Each number is 500 + 25 x the weight over its row's rms, rounded and kept within 0 to 999. Layers, rows and columns count from 0. Numbers have three digits each. The size before them is the row's rms in percent of the matrix's.

# down: layer 8 MLP down (transposed), 256x128, rms 0.116, rows 104-128, columns 0-127
# up: layer 8 MLP up, 256x128, rms 0.138, rows 105-128, columns 0-127
down104 091:514510463503520490522512529491525507437505480536533482528513537460495525497497514449521535506486529500507532475497473527526477523515491516489541498538486488456508500494484468541453520471532490497519482540467482510469510474475460508540481522522505512492534515548481500489551499482503505461532522531497507516511519548528477463503539534502505477478504480515481433507506492463498507499469
up105 097:505529440511515504501494505487515505469547488494439473447490527512495521523498495471484472536508512472511491509502442514530470451525538456500456478526491482468464517484512457501482498483542532497508520509503512484462493520472491525474467491521530504497462498528533481466521492535531509492519510501478470545506462493491523538469512473496493553483486475497519550515529490476518520496480
down105 107:500474518492505483513478510469478525522494458487507510505512505498475508488505502504504452489515479456494560513497466548512471548529505489520529530526447456512478470482474455406502526522526474524468497501503525499506505506506549489496498506520465526500492519510501533475490486498531464496531507487529484491517489489543520511501456460479520504496520502488498494549495539499473454548480
up106 106:508534476475497492493512488468552514452505544471486458486515506512499465518514485497435506481516507516492471504526448484488487473514458474505497564500484514504473494496504535544517529522512483507495509481548510471487512492471514505505489501532466536519470492505569509486492501445500507540518539522487510497488508545492557522514469529489475518478536496517485498480463546472497486528510
down106 111:506504464482528489506471527508488513476495483475546510461485508481481558465504510474460497484487475521510507485513539522524495534526530541558470564514492502517505459499512491524465496515484517474484549473515450519484490515519490491475495514486473501461525484517500517509490502484453452510502478502456503526523535509489474466488526517498480509516515484496459469499484464439455483501455
up107 107:511507475500496454484554498470521490482528501513469494526556491502540516503511496501517518461579472529487502497498485501489535506483502494498510480484504472498489497479462525524519548505526490478486495483466515465496552524511496501496429484488515507516493520522525490528522492527491540490499485532518506557502509524521489470490478524492512482510469454485520529548537482532489441454539
down107 102:454483462495516472517529554468445456531510488513483482531514501503518471468495507523497519476491488504488506517520481510519553465511516506539504546430528461524500503489481510531468456518504506474467462510515453488473511534530490525480493498552525467494484489498469525480514493469487511501496524505443486499474498506471522471502519517508515510542459459485502502539494496539488508500524
up108 108:491475482502504455490511454482470495539509484470476490494490498506529498482459530455471530526520516459520511539495508491540532502483520552535495539464570515515504482501520512499482484526501496486473488532533518494468513504500541527508527456496533550458487513518528483481511511491477497488494464484513516507473507458482517494487516531492496462557507458472523515501471491441505470469495
down108 104:455517512474501466469495470494539482501488505447551478474474457501511489527537468521463527506529508454467519503517514500469518507478509532531451484491530498511499490492550502535473498508514502494464485438538512468524483526536465510496533476520516466516541508499514500496468496483477483522529506496500526441510479492492501553535501486466508474491475502474477473492477548523484515517498
up109 096:504500498501499501506548518498443471463524494501483489532524531477515480436485499452487492501503509540524514481494503567459471524477521487500490512506488479479485545495436515509498533504508465458464505504473508487523489516563453464516496560491481477499501489491470550455513530485513505466494534479483510481505484506515499551528497515532530503475509498509498503509483503464516511521474
down109 084:465507509486477469508484494469487487512486496509494496556510482506504512494486493524505512522535516521506521500503488518499500547515518515543484517470488492472507492501479542475523495496487485514472473566503481524498490484510470481526519465463541502466489460480509467456450497480443472510499516494483466495495464463511463539549495515524552509538502461481507512518481494562528561461478
up110 090:551489554539461502467496516540549524475458511491517497502483491490536528472501483491527478529470508541494466534521523476484473465525494525472521507520563494530512482491495499499462484506506501499470517520493465545526490524535472471517518490462511492482530540540501488505481498552483527496549510510515487511507516544470476510485504521508461513450522457520490519512475474528494491489499
down110 084:447529486493474520514488458514507503508531510547455495518468463484478521526498539501471478498487509514543487468540484490533490514512475502504494496506473467512503488476488521496554495457536473522546482481508471488467496543518517480496499508530522492524519467505521520526510443547486491504507482516484513480531454494473478489407528470523475502523471532464479494519513501479506503496517
up111 096:504522511492496537484504473468469484477482486456515522459482485511520522473466455467495482506499479500457535510524466534467461484508499509505523478502479524477541508537443499492484489490491464505477546500472456514503498500535503500533506470531532510510487457529503501536484515562510520587515475498491504549480488517509491536527492500496488490532535457522512489530493505493492531477482
down111 103:494515526499530523531549489486516504518468492456497485522444494445476482495501480505530523488519523536465553536507467497555533492469446503482498485507492515489539512458542489536497459482513497479499492514485488483494491506513484467550502529507503491550514495494466533467471510480490506501502511531553520540482511522477543537525482463510507477484456536512517489525527523499492500479511
up112 093:536527475542522487505506494524508512471507506474457471472511482487576481461518460500514491480498508496479483528499499506532479488554455503514494467490517507484518522508472522520511491519481477487468438484510516491500484442522528499545468512509450460516542477471484490487540497547494494474491528463474540506488470500476488517511545529495504514493492513476523497493523484530460464480465
down112 079:451505505509471509484520516520533521512485525497505516498474469509485511536514512500555483471523523485497490491546482485551521526476514547510495452520534523531505475468448442484505498453503555481478512490522486487476498505513512474497493529521492549529483465466515499515496513480490524501453517469480539504514508496477518464500490480524505503441502464508497501488577462488507499528503
up113 089:480510536527517514503474481492489495456519498495467565453518508478509499495460504498521490494543490469543489537496507476522466499489500474497532529452523529521474506498521521466562491516459525482488524458521502450469545520500517489494487498516495516526537546536480528448497563501465481485509521475458485533501496532490467476495503485531501497496484506504489492476503531518466514522514
down113 092:524546496485490505536531542498527542494525481511484431527507489478516477495486533526487536531516483500491469537489508512508494487490501540492489548517533488503513488498476494491491514474525462537475517510467458504558501520473500549498490521474519481484568501507498537519491496498506482476452518532472525472536518495518475506442519549483477495483508521493536537471502471482524483472492
up114 097:488490471453508495470467490508563503459520506478480527506494512504534475522475539526472499492526521499447499499503494498494499472452487501529479530448473543480483484517561492538517537501513514469478463453505530511480489505471475467515546470509466479461516482483469485482526512456483482468490496497511467499513480505471527503487461470500476517499498499488510493455536492531517456533519
down114 094:537534484476488506518526487472510511497478484487507473499527522530510500481517531504507501479502464513508459505503497525508507503396497446497520504490480488482483531482478481484522519502526547502534492497506450551550502523498518505488515480480522482493575530547523516516527485510510490523476485487523482469537499495477536505463521508490512512475505524563496493493521501502519472470445
up115 109:461515518509470475533511481475459489515573510469549514524491481476476529500517487474558487504479487474527509491488529445501479488568456526498511516473504519537521471479440508533547476516456514476478497482533521490480516480492492489533528482468510500482525490536493538475514484475467507502503507486509494496489488533510469452474523491491522519496487499504478533541512488496485504499537
down115 102:529485532515522467499514448515532508495488508505524506527507477525520496552501470476531487475479453501501468486496468483516472511543488475502494495551539504470536507495505507536521489530501498500476466458547501484494514500464504487497478494464483473496475492535490478469516498433476538520517519539545488497524529483546506521504515486529513501523481512464459454547475552514483491478521
up116 089:530474507499530494500517469476525520481495508466510536508500525511478452465494510504521514484467549499489468535482442431484524484491532470491490508469517485497478505507501553510498487539497522516497497495464481458496509487523523480506571495504493497453505503534500468479544520527499499477484498477513495509501524489517479502469539517484509485553442496486456519541498481489509548496553
down116 091:526570463465520485500514507518473506524478532542487483508500529527497500480457471534485541466450490508504512483525485515541517451484474507498481486533495521515480475513521497543486441433502505508525518518453477516522459509511503449488516513521519477527509517461501475523525484515491454475507491490476472508492513537488524514492465519508485468535483475513505524508481511514462511465478
up117 091:517485525482511544488524446499518511471502487484468511529504464546489539506492469493518479479520504481466499471511484488483510520504505512509536456548519513472456471551530504474560466497497483482508507540492511513521476480496503495500480474532493487488440513545495513470524481499462539520479487488471499526451526508543480507490497511467543468492481458521475541489541496538503527502510
down117 082:483497479455459512479512507473504503546535526545520489523458479484467481474477543554450495516461518559471495474484509537524470469464495509492511528489551504528491485475481473507501520459507498484516511508500517517481508521529488477497534505494473483496472467451521492513511486461510452481484451539504543517470495469514511532454480474510506465492514509507497467514498513498518525520480
up118 090:507493490500473483517570503467513510493505508460487493477540510493500490513567487516495470519522457514470494471493515471506517485494480524490503492487537529532494503536493509522533480505527542493491518478538493506491527545569473465488514503468520536477494524534495516479478460495488484479505488506532474483537459476485526489496492520468499522490506489506480503534565462570459476513492
down118 093:495501533501488482493500513530484549510475476489538522519511449505513466507470531529489473535508517493495472532511513469527502516503467505525510523502489487517464504462487525525490511463521466511543481521510512489520462474482512516476504489489518500508513526492516521492528489526522481477460472476518540494512516535518523484454513481530412497509474510477522479465594467488477495469470
up119 106:509504485495494553487490507458484474469513495488523484528505536519506556526481466512501480467534550476457533505531522532504488494509497462556500489451495463486495548516514505484511494475463525511485487544492478455506453489513504449522509516501460518500501523487508529518457519480462527533484499540519470474519522491497473503490470502478536492489549495487497531527536451487491493490510
down119 095:494481528491505481474542514488515512484510482480429437515543518499483516530529490531463508507491516480505462490495518517492494492501495478504528503500451481503482508490496487533530502494506503529456503513489480480461473504490482553490547548542495477525468501505523501493519513500496522468480462505516463481527517510509466527523505461532512548473490513517520511507526485568509560493562
up120 097:482496539518512522469526518513511485547505508504513544493475541514538497531538538501483504482476504468495512534543523497489463544459487500486515533522544518503512482469503534497521480542514453504507506461463540466539458483485496462495529502499498472514497554518469518499523483502527505533517491517430473529506504505505462489517482520527519492521498493457466522544476526506482491471512
down120 102:516499557510520460488496494486472466504505481490554502500545494515458504482469489521529483544516506514476517532486477553487484497553486485485538476469507498531522521524496500499484513496484526511482461463470500479486521541485484499475471478498525511498430500426526480519516523476532452466456532501475518461491542469515476487515477456502493487493506490481472495518501484485510511527495
up121 095:501537537518481439467478517507560525481474506516516487520497499518518526480495491513522477538509489477511491486513457509499529485535513486529519496502511468505503499501524547490495500529507473492483543530493493482509551504482446459495486470500479507459488487494435519529496549517478487515500501514510535513477528516500510505481456540502503454515489527566499488443470519555516497525501
down121 092:487515531515435493498484506498476487548549533508513525496506467462491492552491504507469495508493472503489550496489450520506532509487468519526482484474468508477477525475524541459507537513507507494491528517525505550505461483503479518459484512497489518529518485522508473454481505514493498490485500482504496502475532477480504491473488474504433486511543473488492560504524461462457499505555
up122 090:472517473496483523447480451520500502481502464527474465508514510493513498502504496475537521499522479437510500537488494491486473462493501492518503435505520479524472522491472542526563446524533471516495512501528531535508523523545473497526490496490478501503472484513522467502482483488513507508486527490498513507519511499502512486445475543524466538475470475444501470515501491475514502558529
down122 093:466477527512481496480463494515516537487481512516479477492484481471550498534486483502500553525524527490512515527483433480490493492525488512523434516513492485526463506529450506502485538512532506491470510513465496476541521516490533482463463526496482516545514475546559510531519536506482451465488501504508523543513479485499501506505490476477507557505501506474478484522522514518492510466464
up123 095:468498501512476480478489523516534486470513504465493519507479521563536523458492478489516451529477502479473523491515474534520493499521498472551508488511504516504466487462507518502481482442536505485480495464498480500484426490500502503472500548483487456471497526496496548498501510562486510517510490510465533511485496488467539473520494487461486525504497497523464449482502497518486562514527
down123 098:523540500470521547480521485472479494502454501503436513486500482542473488517502531497470504498489484524493517531485521543497509512470531502533468448490477512489480470510507466497491519503564508466479540520511508526501508531496537510513520518481519442505547550526514476463487498463492504485495429525535515491499523466478498479495511499502450518515520473528486504501534483527515501533475
up124 099:540490473530531504455467473526466447519511539475510526502513513488516477522517493495508501512512541512515498474495521460467511501507529459482532457504492513499508487488511516478522502505511509451461499522535474476509468433463496482528474483514536502488517510515468486520467524504491517546516532483521498509460503507507460514439478527493523503470475540504475494503516494514525413511495
down124 098:504482484502495472521514519473518512493509519506522510503497494516502533452502430486552493506436512483467524487492493515497482519498471495501474507500503519517454536508475479479472475538485499508511503473480479469487516532512489492487483539448537461470591453528487503516481520495516458505463493509472503532495513479497508470425507483502517497551490467483510493507466486493534519498504
up125 103:517556490467472482482518511524511458477492477516515496476522515495519514509519533505437477488523509512499505531524508490488509481483496462536433536541553509488488495480483498516523458480507555506528515511534497491482530527476502527507514492500497505504505487470505484482498465510456503527472448528502495483579522471513513505524525492515540506521493488477518495526491501464520516420508
down125 107:461518451492529518505508479496489499453497520481488460485488507485488446517494497535493516505522507512511484522535486513495502499519515521529553526549517526514476481495509479496485547482452472518505523520490468538472505530530509504505457526488507511522514510481487481497499508501480512486530452463465506533540486519484461518527442474476474479478490539538466554462480533506471497552506
up126 095:526458440484509447495515526479493505510529501429508545518516507528528494534513525539507511479515532497486544527518494472484507483505446538503542494538509433469568549501478509477501474473536496490499493490508479468454484506519483495486489483489519518515475481507511553469495523533464485496525510522501480523490489483520491449488471485512534517505475510516491508521504493506502484510486
down126 092:441487532496525456475509512511462490527543489519522473526449511549561480458480479455467468513494485497469512533502495494555489488497529491486497478515514537478503507499498499496492497486541465467555579500479498499484490548505510522553501487513530490531485511463520504489521503460487479492477522499453476487498488524481518463528503523506488523488505511521485513478480513514498519515524
up127 101:458519483495488510508505509544516520503555546464462524481484460518511508517497492516496485495521486500555479475474520477481493460525501502516485469480505469489487544510455529505494528539539483501482489511508514471500484539504507503468463463498523565485477502526511499520465507483490508466477474511411506512467497455508482474481506538495480485537455503500540523530493468510509493523504
down127 124:495473458485495539514489488464533510516489488516495526490493499479503531482489522506500435523527472488565502513501481507456501521495480504524517497525492474518526515467540508496529496539499495481506525541523465484480491503471564517538481479535483503469481523524523516446532494477502465491514493517475503506513495490500464515481478529544539550463485527496473511518516446543499515458458
up128 096:516490467519474491530499488490457514469495536500466507523472481499536533509513513461517514488511523466467529528517466497487470440510542545505471491506507483539528548496512466540505510520507522529538520505463548528503488481490489498507532517536496488454515477450492523521518503521486506543502520485505446524455500521470507486519465492529534511506482501516499461550499515495469528487536
down128 094:480529527492522496533477472530509525489555511468516498498497512480463472480504529492485508530466487545513510453524557492578484518450570479461535513514549478497477517476516480540498515513478518467514536459508509517506481473484511511527514533490469515559468495489490505490461496502485489517495527468480513455509514489510491482524501478515480489481502484544502494487511496462503521498491